Weights of a small GPT-style language model, trained from scratch on English Wikipedia.
Size: 8 layers, width 128, 4 heads of 32, MLP 512 GELU, vocabulary 2048, 1.84M parameters.
Architecture: biases on query, key and value, attention and MLP in parallel.
Training: a variant of Muon for these matrices, 122M tokens, 4973 steps.
Each number is 200 + 20 x the weight over the matrix's rms, rounded and kept within 0 to 999. Layers, rows and columns count from 0.

# k: layer 4 attention key, 128x128, rms 0.176, rows 82-95, columns 64-95
# q: layer 4 attention query, 128x128, rms 0.171, rows 83-95, columns 64-95
# v: layer 4 attention value, 128x128, rms 0.128, rows 64-70, columns 64-95
# o: layer 4 attention output (transposed), 128x128, rms 1.39, rows 64-69, columns 64-95
k82,209,174,204,184,197,197,207,200,191,244,177,190,193,185,211,227,214,199,188,212,195,224,193,205,221,209,207,186,198,219,175,151
q83,211,195,165,205,211,213,201,189,182,204,220,228,183,190,197,229,207,263,217,216,168,200,197,184,188,219,202,194,194,190,203,208
k83,188,199,187,191,217,208,208,189,193,192,204,188,231,210,173,169,195,215,196,201,222,189,215,194,219,201,167,182,191,182,198,209
q84,194,199,180,209,202,156,215,160,175,219,200,216,200,192,189,181,197,231,222,201,178,223,242,171,196,215,203,220,216,197,187,182
k84,194,196,213,194,199,214,190,232,201,233,198,168,194,170,161,201,207,191,197,211,202,175,213,163,185,180,209,186,179,182,188,182
q85,230,234,200,158,186,171,178,263,199,204,190,228,221,225,188,211,187,184,184,174,159,202,238,238,193,211,173,199,201,217,200,220
k85,206,211,190,174,202,180,193,215,198,173,188,221,188,220,199,237,219,198,165,199,209,212,214,179,203,202,231,192,188,205,204,213
q86,200,155,252,173,191,189,181,161,176,192,203,207,163,199,186,202,235,174,218,159,193,189,215,196,170,178,225,204,194,199,226,176
k86,217,200,217,228,214,191,219,235,200,203,239,201,202,164,205,195,215,189,210,223,198,193,202,202,189,174,214,202,193,230,182,194
q87,189,190,191,218,214,189,196,241,193,184,215,220,199,224,199,191,204,199,196,216,178,223,200,191,230,202,203,203,211,201,182,226
k87,203,207,197,190,174,222,224,182,208,194,169,208,216,195,231,200,188,218,187,200,204,187,167,224,174,177,172,210,182,196,190,210
q88,206,226,210,200,203,189,220,191,216,202,203,187,157,219,217,193,198,177,198,190,203,199,183,219,213,195,181,201,204,214,178,195
k88,196,182,201,254,219,195,173,189,195,198,223,202,219,200,211,191,203,202,195,203,161,185,184,189,175,230,189,202,194,215,223,170
q89,234,213,208,205,175,212,237,192,201,178,197,195,201,166,208,177,197,175,187,150,195,200,196,224,212,194,182,195,214,172,210,163
k89,192,212,199,185,212,222,161,191,201,229,193,212,174,183,202,212,192,223,247,174,227,209,200,193,220,192,189,221,201,199,213,226
q90,190,204,200,215,201,211,200,193,207,176,192,194,176,193,238,206,201,208,170,172,203,190,211,225,201,173,187,221,213,194,212,191
k90,204,154,234,192,201,222,191,203,242,176,202,209,179,214,219,193,194,181,205,204,172,195,207,195,207,194,202,217,205,224,186,191
q91,203,216,196,239,199,201,178,186,198,206,190,197,228,210,228,211,220,184,188,192,215,168,230,218,189,169,228,179,233,181,229,206
k91,218,186,196,192,185,224,202,213,201,172,191,211,237,176,219,171,159,193,220,222,229,221,196,219,209,188,210,191,219,184,210,209
q92,210,182,224,158,173,196,218,226,194,190,182,173,188,209,207,199,231,215,226,182,212,216,200,231,208,199,194,215,200,202,180,198
k92,187,172,211,198,225,232,199,160,209,177,187,187,209,192,198,213,226,199,210,214,256,189,198,191,196,227,195,185,176,209,183,193
q93,195,239,188,223,175,165,237,242,219,191,198,207,225,194,198,225,231,211,215,169,223,174,177,189,185,198,205,180,214,176,174,209
k93,178,196,177,206,210,186,214,214,197,181,168,202,208,214,216,241,204,179,206,211,177,223,215,173,176,207,202,174,195,224,189,192
q94,225,198,154,177,218,180,179,200,203,205,204,195,214,144,205,209,235,230,199,234,220,206,223,241,217,211,180,211,166,195,186,219
k94,216,161,219,207,202,192,223,206,163,175,212,189,206,217,187,202,229,183,216,165,206,167,170,222,169,174,227,202,182,223,207,197
q95,205,211,232,216,158,229,244,253,212,209,223,216,203,184,211,196,202,221,218,188,193,221,206,218,222,187,206,217,183,178,202,183
k95,203,226,193,174,159,217,210,187,231,183,203,220,160,226,175,229,207,216,215,202,204,187,168,194,215,175,176,227,192,201,173,190
v64,182,177,216,196,192,181,193,208,171,217,211,242,212,173,200,171,208,196,210,205,169,224,185,193,200,210,170,205,213,214,185,179
o64,194,210,183,195,189,223,143,181,219,225,179,202,188,216,224,210,202,203,193,205,197,179,183,202,219,203,235,212,178,198,199,198
v65,208,232,206,210,223,204,220,200,198,237,182,209,205,225,179,198,177,183,175,173,206,215,164,180,214,204,182,215,177,216,170,211
o65,212,167,241,218,191,210,194,199,226,190,187,175,185,162,230,216,199,201,192,183,165,192,231,212,188,208,173,189,199,198,174,186
v66,209,180,220,218,204,211,170,218,220,199,210,190,226,205,222,205,182,199,178,215,193,196,190,190,242,179,212,221,223,195,208,203
o66,192,200,202,161,187,183,204,226,181,208,197,211,190,194,176,204,214,177,201,233,230,191,218,183,201,209,191,204,202,199,201,189
v67,186,192,180,234,204,222,212,222,196,182,206,199,185,211,221,201,199,200,205,193,177,169,200,187,209,199,188,164,164,194,202,206
o67,222,212,237,202,195,200,173,199,186,216,186,203,185,191,215,180,170,204,211,226,195,201,208,230,225,202,183,198,218,179,199,216
v68,177,172,207,181,174,206,205,214,190,219,210,207,192,214,184,212,215,195,188,187,194,199,166,205,185,193,205,208,191,213,226,187
o68,217,210,172,202,205,200,228,195,209,210,205,183,238,203,183,186,220,184,219,213,220,208,207,195,186,195,174,194,222,222,191,196
v69,209,212,230,200,206,213,203,176,175,213,198,192,186,183,203,179,216,196,200,160,195,189,191,208,206,190,199,212,185,220,253,204
o69,198,160,191,197,205,177,199,219,218,176,210,199,207,168,201,210,185,180,215,193,192,162,203,162,223,202,184,145,196,227,239,230
v70,196,192,189,229,191,197,195,176,196,233,225,185,198,208,166,219,229,227,187,220,210,169,192,196,208,226,229,198,223,208,203,206